Part of a small language model's weights.
Architecture: RMSNorm before each block, rotary positions, no biases in attention or MLP, untied embeddings.
Training: a variant of SOAP for these matrices, 111M tokens, 3400 steps.
Each number is 200 + 30 x the weight over its row's rms, rounded and kept within 0 to 999. Layers, rows and columns count from 0. The size before them is the row's rms in percent of the matrix's.

# down: layer 3 MLP down (transposed), 768x96, rms 0.272, rows 747-767, columns 0-95
# up: layer 3 MLP up, 768x96, rms 0.279, rows 748-767, columns 0-95
down747,103,222,156,234,202,180,189,182,172,208,255,206,213,195,199,179,191,164,181,196,222,195,233,216,209,163,231,263,173,202,178,158,221,186,183,117,170,217,224,194,276,182,203,128,169,180,187,276,197,155,202,191,181,162,215,189,200,216,123,150,213,191,187,240,166,189,173,177,184,123,252,201,214,178,167,187,228,213,206,221,235,196,187,176,198,200,229,219,209,184,199,192,201,205,165,220,235
up748,102,196,176,187,196,199,164,154,204,190,173,233,249,191,211,185,169,162,174,179,211,240,184,157,162,197,153,142,185,202,214,166,208,171,249,211,197,139,241,229,215,161,185,185,147,205,204,200,149,236,184,235,236,245,206,182,154,131,183,199,238,196,194,263,168,165,205,160,219,146,171,167,165,157,214,198,218,251,212,189,183,198,211,196,187,198,148,189,206,230,155,196,182,177,230,236,196
down748,107,121,237,211,189,205,250,191,246,202,221,186,186,231,177,205,190,233,195,190,214,199,151,219,199,156,188,238,222,187,183,210,217,215,240,206,166,227,203,207,237,198,255,244,265,233,169,187,196,189,154,173,193,113,201,230,225,207,211,195,176,178,191,200,199,206,224,267,149,242,204,233,168,238,247,221,198,187,185,185,206,216,191,169,261,214,164,224,235,158,215,239,212,178,181,146,214
up749,106,167,200,198,228,214,274,190,242,212,211,219,197,166,186,188,205,180,133,180,170,297,187,210,156,217,197,207,193,225,197,182,148,162,231,205,185,172,174,211,218,199,200,152,182,183,267,164,226,157,195,233,201,139,203,240,256,172,197,196,227,197,212,149,187,213,188,227,214,208,186,244,202,215,195,199,206,197,235,224,299,232,213,200,197,191,203,213,143,157,188,184,197,217,199,192,227
down749,114,225,208,185,225,172,190,206,238,171,236,213,173,253,190,223,175,234,193,158,156,244,171,234,224,226,225,254,198,170,199,239,210,187,154,132,200,214,178,209,217,234,207,211,271,182,182,238,157,184,200,198,199,185,262,207,184,210,223,252,200,197,230,182,180,188,203,225,223,181,168,198,294,167,145,178,217,210,209,246,188,259,191,209,204,214,206,186,227,204,172,185,199,157,192,234,260
up750,092,188,210,187,214,198,244,208,169,147,216,138,171,184,182,195,182,184,168,276,157,191,189,212,138,232,194,213,186,167,202,218,177,170,252,191,215,257,207,188,206,132,224,163,214,222,178,199,193,179,248,191,222,194,264,202,181,241,213,175,200,161,207,162,197,220,215,194,246,201,191,138,201,181,185,236,166,123,224,216,200,186,196,200,239,184,153,266,192,245,191,204,192,200,231,204,232
down750,101,230,184,165,205,264,127,191,220,157,201,217,222,218,172,232,194,196,141,196,200,181,159,182,159,239,161,191,212,175,216,182,202,177,211,247,214,190,230,179,222,193,227,172,213,213,130,194,190,249,168,142,170,197,163,174,172,206,197,189,173,177,197,302,178,210,222,227,204,205,214,210,169,180,221,230,171,170,222,213,223,159,185,166,217,200,212,181,221,263,252,214,184,172,173,204,152
up751,077,184,212,228,194,265,182,174,230,247,159,211,133,187,184,182,185,242,180,238,232,129,201,130,190,210,208,203,169,247,239,186,201,205,217,178,199,166,210,231,165,230,192,224,215,229,184,168,143,235,158,241,207,110,209,195,223,208,169,191,181,222,263,205,210,190,131,171,177,217,178,195,230,202,215,214,249,198,219,199,196,200,163,182,230,175,193,228,205,223,214,162,195,209,203,163,209
down751,075,183,291,225,142,158,202,212,169,209,257,178,201,198,238,217,155,176,276,176,180,203,209,181,205,252,238,168,238,219,251,204,223,193,140,142,167,149,200,203,235,170,162,132,179,229,222,220,213,197,218,226,214,200,229,202,174,223,227,250,183,212,191,249,166,223,236,213,196,167,217,224,198,221,234,193,215,206,165,213,168,200,187,184,165,197,191,217,214,216,180,184,202,205,191,240,207
up752,107,205,172,185,260,218,218,203,179,202,169,153,235,229,203,263,200,250,172,168,172,249,226,178,177,185,174,202,293,182,182,197,151,228,219,213,178,184,201,254,224,194,166,216,209,233,188,191,174,226,187,176,171,202,149,191,246,190,218,213,207,161,182,196,167,217,190,254,194,175,180,189,159,241,206,160,248,206,205,200,230,218,238,275,225,188,238,152,266,197,206,177,194,195,217,190,202
down752,106,241,206,183,224,141,204,198,239,179,184,129,182,224,225,241,232,142,256,214,227,218,236,226,215,215,257,200,205,195,234,224,231,243,190,182,200,204,216,203,170,194,216,221,238,140,196,252,142,196,195,209,222,172,187,204,174,189,222,198,211,144,234,191,249,185,244,157,237,226,190,152,218,225,204,211,193,251,191,200,234,194,222,201,158,192,260,216,228,149,181,222,156,190,215,173,220
up753,094,167,202,181,174,204,230,160,209,187,230,257,192,220,184,175,252,205,177,138,171,163,166,229,211,180,236,237,195,216,203,195,186,154,232,214,163,200,197,264,231,200,164,161,178,186,174,132,145,202,208,153,185,223,248,195,205,200,180,165,263,145,206,194,172,216,195,200,172,219,170,230,191,143,203,206,167,176,256,185,201,154,219,169,220,177,171,175,231,193,157,229,170,219,194,190,244
down753,101,199,228,235,224,174,211,204,213,188,218,188,205,199,164,182,171,194,267,224,263,200,211,219,203,153,166,218,265,200,162,237,224,211,145,180,106,160,212,192,169,141,254,197,205,253,213,229,178,198,202,259,210,231,224,219,159,217,197,229,187,187,214,188,204,195,223,223,222,238,207,217,218,186,209,246,177,161,247,162,182,192,155,219,223,231,214,210,197,182,243,162,158,187,202,210,246
up754,107,223,136,143,241,198,207,208,285,166,168,166,173,238,144,148,156,201,176,251,204,162,203,194,140,224,188,244,224,241,205,205,190,167,187,191,171,252,180,229,171,165,207,191,218,237,214,131,215,214,196,214,250,190,201,186,177,202,199,209,188,241,180,200,187,187,154,198,156,199,188,220,164,216,231,170,208,211,218,202,186,202,162,191,211,152,222,203,193,243,185,260,171,200,182,174,177
down754,117,188,202,169,199,188,162,176,191,163,250,173,265,180,208,211,216,195,174,200,187,247,263,183,201,243,205,198,149,189,224,185,209,182,181,206,208,218,168,184,182,252,181,190,162,193,184,189,276,236,214,169,288,207,197,189,207,174,285,199,204,229,197,246,220,195,181,200,188,251,178,222,189,200,188,182,193,239,245,181,154,195,234,147,189,173,205,209,165,202,207,236,209,226,246,135,215
up755,089,197,243,243,164,183,224,191,213,245,270,202,211,185,190,199,172,190,201,204,243,215,165,193,149,274,198,204,217,189,246,195,165,223,242,198,190,197,198,140,216,198,183,217,209,188,177,188,202,239,135,197,142,191,149,174,157,214,196,180,187,186,196,232,225,207,204,161,203,216,184,203,203,201,217,202,198,232,224,197,210,221,150,206,151,264,227,212,276,179,241,188,164,180,259,203,135
down755,087,232,188,224,230,195,189,197,155,165,231,199,210,189,201,184,221,190,180,181,152,202,191,180,247,203,139,233,198,158,183,230,178,168,139,221,229,192,211,225,182,206,220,209,180,155,184,188,229,189,201,176,211,195,192,225,184,220,235,257,283,202,232,218,159,159,225,256,212,204,174,201,185,196,248,191,183,123,208,247,157,177,195,168,180,190,174,148,172,229,205,243,234,201,188,139,256
up756,097,231,187,209,189,196,227,237,189,252,224,176,238,230,205,183,168,208,159,171,153,239,191,198,157,171,187,268,245,268,145,198,188,185,207,224,194,223,229,170,214,212,255,264,199,196,196,189,194,180,188,217,181,198,236,208,159,163,196,199,240,240,131,208,193,265,158,167,174,193,198,157,196,167,182,208,171,217,254,212,201,181,240,175,186,182,196,213,178,170,190,236,224,227,213,242,150
down756,087,201,224,218,188,245,171,237,148,162,194,217,173,204,199,175,201,241,194,217,232,164,211,129,193,209,238,151,213,175,227,166,166,181,177,171,223,211,162,154,208,183,221,139,170,184,235,160,208,218,202,154,224,201,166,198,163,179,258,175,241,190,240,247,163,232,194,190,218,236,167,215,200,168,182,154,172,160,207,166,154,167,156,166,172,183,220,202,169,209,215,239,243,234,223,207,237
up757,095,215,206,257,186,189,205,182,139,285,216,146,240,256,151,196,206,151,219,225,202,233,177,165,229,160,193,182,185,223,165,188,184,215,207,186,184,203,200,199,197,198,170,259,195,228,182,232,246,252,151,221,226,172,222,159,181,232,250,212,145,194,161,162,201,201,192,214,180,223,189,185,170,200,225,188,237,227,219,191,231,198,202,171,239,221,224,230,198,158,160,207,218,229,270,213,186
down757,098,235,184,176,197,203,196,228,181,190,208,203,231,189,208,243,224,204,165,172,193,177,171,197,241,231,193,161,193,207,255,181,200,216,193,131,234,185,217,171,165,172,225,287,193,166,206,206,201,188,212,179,254,219,217,198,236,180,249,236,140,200,229,215,196,239,244,150,232,169,230,151,177,245,229,185,236,146,202,186,183,222,198,197,172,234,207,213,176,218,258,266,197,192,186,187,257
up758,096,221,189,194,215,250,206,156,183,203,126,195,182,207,176,196,233,195,147,149,223,172,217,193,178,251,200,215,179,176,228,235,223,180,180,174,201,180,210,171,202,216,130,208,183,180,197,223,225,169,194,249,216,177,179,160,180,222,173,197,166,230,204,179,208,167,234,182,176,237,172,192,188,233,207,203,185,211,239,191,151,169,199,197,190,212,270,154,182,269,205,192,225,176,304,226,155
down758,100,232,217,218,220,168,213,209,110,188,213,155,171,197,249,206,230,139,172,207,180,185,199,281,164,214,260,232,215,180,213,170,227,203,219,206,226,226,216,202,230,194,169,179,223,200,191,247,184,190,202,174,168,189,160,207,184,127,161,196,206,245,206,174,241,202,212,204,215,253,182,192,213,222,188,260,187,271,147,203,252,235,184,186,228,215,203,215,242,200,173,180,182,181,215,190,193
up759,085,193,177,206,227,198,234,208,235,230,182,204,223,196,224,173,204,191,140,209,231,153,210,218,188,185,219,136,189,138,202,244,204,203,206,206,226,208,207,206,198,235,221,190,102,236,134,199,203,163,223,228,193,175,192,247,218,208,207,200,192,177,198,212,199,186,241,212,199,192,262,248,242,194,206,169,153,196,228,160,208,186,208,167,243,202,226,261,202,175,216,253,190,187,291,231,187
down759,064,148,211,192,169,206,206,210,168,150,236,177,176,188,178,213,179,225,275,183,204,211,165,181,177,244,208,193,166,207,198,211,155,218,176,175,129,211,199,225,237,205,132,148,230,215,198,251,188,222,163,150,211,223,212,183,247,131,194,206,206,180,202,199,191,233,208,230,188,200,228,138,190,227,176,203,174,177,109,242,202,228,187,238,179,243,215,192,232,178,218,201,214,196,181,178,230
up760,103,206,170,209,219,146,216,227,178,214,189,179,211,210,188,147,151,171,228,203,219,222,200,138,185,244,187,244,185,220,170,185,169,179,237,160,241,214,225,228,236,181,206,109,194,218,237,163,211,230,189,201,189,184,189,182,189,240,243,201,176,125,218,180,187,216,155,229,168,148,157,177,156,227,242,163,222,218,243,220,187,212,230,218,181,209,203,218,181,167,167,177,236,166,224,152,205
down760,102,224,183,215,185,207,174,205,117,198,196,206,198,164,156,171,188,194,194,206,190,200,183,217,257,161,240,244,180,257,195,200,181,227,199,191,194,220,196,237,207,157,205,199,226,195,253,181,271,171,222,264,185,165,128,219,221,207,224,201,183,247,192,156,256,246,174,182,212,257,249,257,216,196,203,200,190,195,195,194,175,235,209,208,226,276,167,189,203,205,221,214,212,216,160,181,185
up761,076,231,223,191,260,187,191,169,219,174,210,254,182,166,229,153,167,202,167,201,199,217,188,242,221,196,190,207,216,174,195,180,173,132,240,221,222,170,202,208,203,201,152,194,209,161,118,206,134,211,238,190,208,239,174,152,123,231,222,238,229,182,189,227,171,190,224,171,195,210,233,246,236,219,178,142,205,174,202,190,211,236,230,220,196,213,192,197,238,175,184,232,194,226,229,233,253
down761,080,162,198,246,166,182,164,209,176,227,188,146,189,236,191,193,208,254,249,234,218,200,239,182,207,212,231,178,192,237,204,205,244,237,195,195,205,208,230,190,180,165,230,186,156,211,189,271,222,158,190,195,215,190,202,183,221,190,183,165,244,189,219,184,236,258,223,205,190,176,220,126,192,211,152,190,225,196,176,263,116,209,191,149,207,176,169,249,149,234,209,192,174,180,184,167,215
up762,117,211,236,223,197,210,232,205,196,165,220,238,258,247,192,214,200,210,199,162,212,210,203,182,184,195,140,193,218,247,206,156,193,210,253,257,203,239,228,235,199,166,194,211,195,166,262,231,225,206,189,182,183,169,168,210,208,219,247,128,249,199,201,196,217,224,188,104,196,204,200,147,173,189,225,220,217,161,167,183,201,216,215,225,239,151,218,262,241,248,213,182,202,209,203,169,195
down762,102,191,176,174,181,216,224,178,214,211,211,150,203,269,173,254,206,226,210,243,206,223,181,243,225,165,194,204,163,198,204,182,168,164,158,212,218,228,191,166,238,207,200,164,214,238,190,161,202,230,207,189,217,227,225,184,188,154,259,124,178,178,192,182,230,156,159,248,141,161,204,201,128,187,171,226,203,238,181,149,204,199,185,181,295,201,220,194,206,198,213,170,194,184,204,192,190
up763,112,180,264,224,194,221,205,201,208,279,169,235,216,136,173,232,151,192,192,256,217,239,187,202,217,202,184,215,190,190,198,164,173,192,237,179,227,199,181,162,266,192,200,119,152,238,213,230,223,210,191,209,262,194,159,195,184,189,213,204,235,157,204,213,164,222,203,171,190,151,219,197,173,180,258,179,206,206,170,233,175,190,243,160,200,195,144,213,200,187,221,168,154,187,213,192,169
down763,105,235,185,260,186,191,195,224,159,289,232,225,177,186,206,186,174,208,177,191,171,192,255,186,215,193,168,249,236,175,199,170,167,252,198,204,190,159,234,177,143,202,169,180,179,155,159,234,225,223,233,237,155,222,250,216,191,198,128,186,203,186,240,232,186,209,231,140,174,198,169,167,188,209,203,196,152,218,186,208,219,170,166,220,155,236,187,211,167,196,195,210,228,150,187,192,197
up764,094,186,133,212,207,180,222,148,201,212,236,230,177,225,182,257,170,169,232,198,166,164,242,248,154,220,177,235,208,176,137,191,215,191,273,192,184,188,212,175,196,211,234,222,222,261,222,215,199,176,204,160,233,185,190,177,144,201,215,181,199,196,242,194,208,141,176,215,237,207,133,168,212,192,142,236,177,209,202,158,191,236,190,154,210,219,207,212,204,192,164,182,242,239,238,189,200
down764,092,167,224,236,227,239,198,222,176,239,161,170,198,188,251,191,223,219,150,199,216,199,203,191,201,242,181,265,160,176,172,226,199,114,155,218,213,182,190,226,245,195,182,144,180,205,251,197,231,154,143,227,220,176,194,187,193,214,194,201,264,233,221,194,200,184,190,201,224,198,271,192,175,167,195,235,180,154,225,261,242,152,216,199,187,204,173,191,216,213,182,213,184,241,231,196,228
up765,093,233,237,176,186,194,181,208,227,223,178,210,233,253,243,205,205,234,191,205,205,223,225,242,229,135,211,212,209,204,170,183,204,226,208,198,204,174,220,139,198,237,217,222,194,175,232,211,248,190,141,161,201,172,177,207,166,183,180,222,157,224,126,224,246,193,193,131,179,194,142,200,156,190,192,307,246,196,206,184,167,209,221,208,209,199,198,197,180,194,156,215,165,229,170,224,184
down765,071,180,224,213,160,200,199,181,158,171,182,157,185,163,169,195,187,203,251,164,196,190,183,181,179,234,173,201,224,201,232,260,153,133,142,197,200,183,170,190,214,202,120,161,211,182,167,176,204,212,235,157,165,207,193,184,243,195,246,221,202,211,231,189,164,204,187,247,193,218,204,187,226,224,209,121,134,148,155,219,222,173,153,188,157,184,204,176,211,177,215,224,238,196,194,193,233
up766,094,225,204,226,233,181,209,210,177,191,174,131,272,219,202,215,149,206,204,215,177,221,198,154,168,248,199,197,190,176,157,231,219,147,212,152,194,213,210,201,196,226,203,213,188,288,165,201,145,184,165,206,219,226,175,211,206,208,216,233,229,180,244,197,167,183,163,205,192,219,216,146,194,217,153,135,224,180,204,203,211,175,241,188,224,163,211,277,242,164,182,209,237,148,191,208,208
down766,090,189,186,197,169,189,231,209,197,133,220,160,226,206,210,243,196,229,202,182,168,155,180,198,219,216,195,217,129,170,224,210,239,186,151,167,218,179,188,231,230,237,184,213,247,254,195,150,162,233,188,118,148,198,206,203,195,189,207,191,170,203,254,176,205,165,182,253,162,138,218,193,220,182,201,194,157,193,166,238,194,186,213,214,238,191,208,183,199,206,178,202,178,212,190,295,178
up767,091,252,207,164,227,239,180,185,161,198,204,170,204,242,225,168,158,164,170,255,165,231,187,131,176,152,139,180,199,171,202,222,210,188,225,209,211,234,251,186,184,193,197,227,266,246,176,192,193,154,258,209,189,210,225,196,225,208,171,243,207,226,254,199,186,215,160,172,183,163,217,126,157,204,221,165,167,259,195,218,188,196,209,207,207,165,216,223,189,162,187,202,180,164,209,199,198
down767,105,250,177,175,217,234,243,179,224,246,208,241,245,211,169,193,169,222,165,170,192,194,178,168,162,215,174,208,176,184,168,187,187,248,184,187,197,164,187,182,207,213,208,197,211,162,199,257,154,196,204,176,111,231,189,111,188,204,214,171,203,162,243,221,238,169,191,180,207,230,241,191,184,213,204,225,183,177,227,192,250,185,222,202,230,224,179,220,209,236,220,176,179,148,200,289,185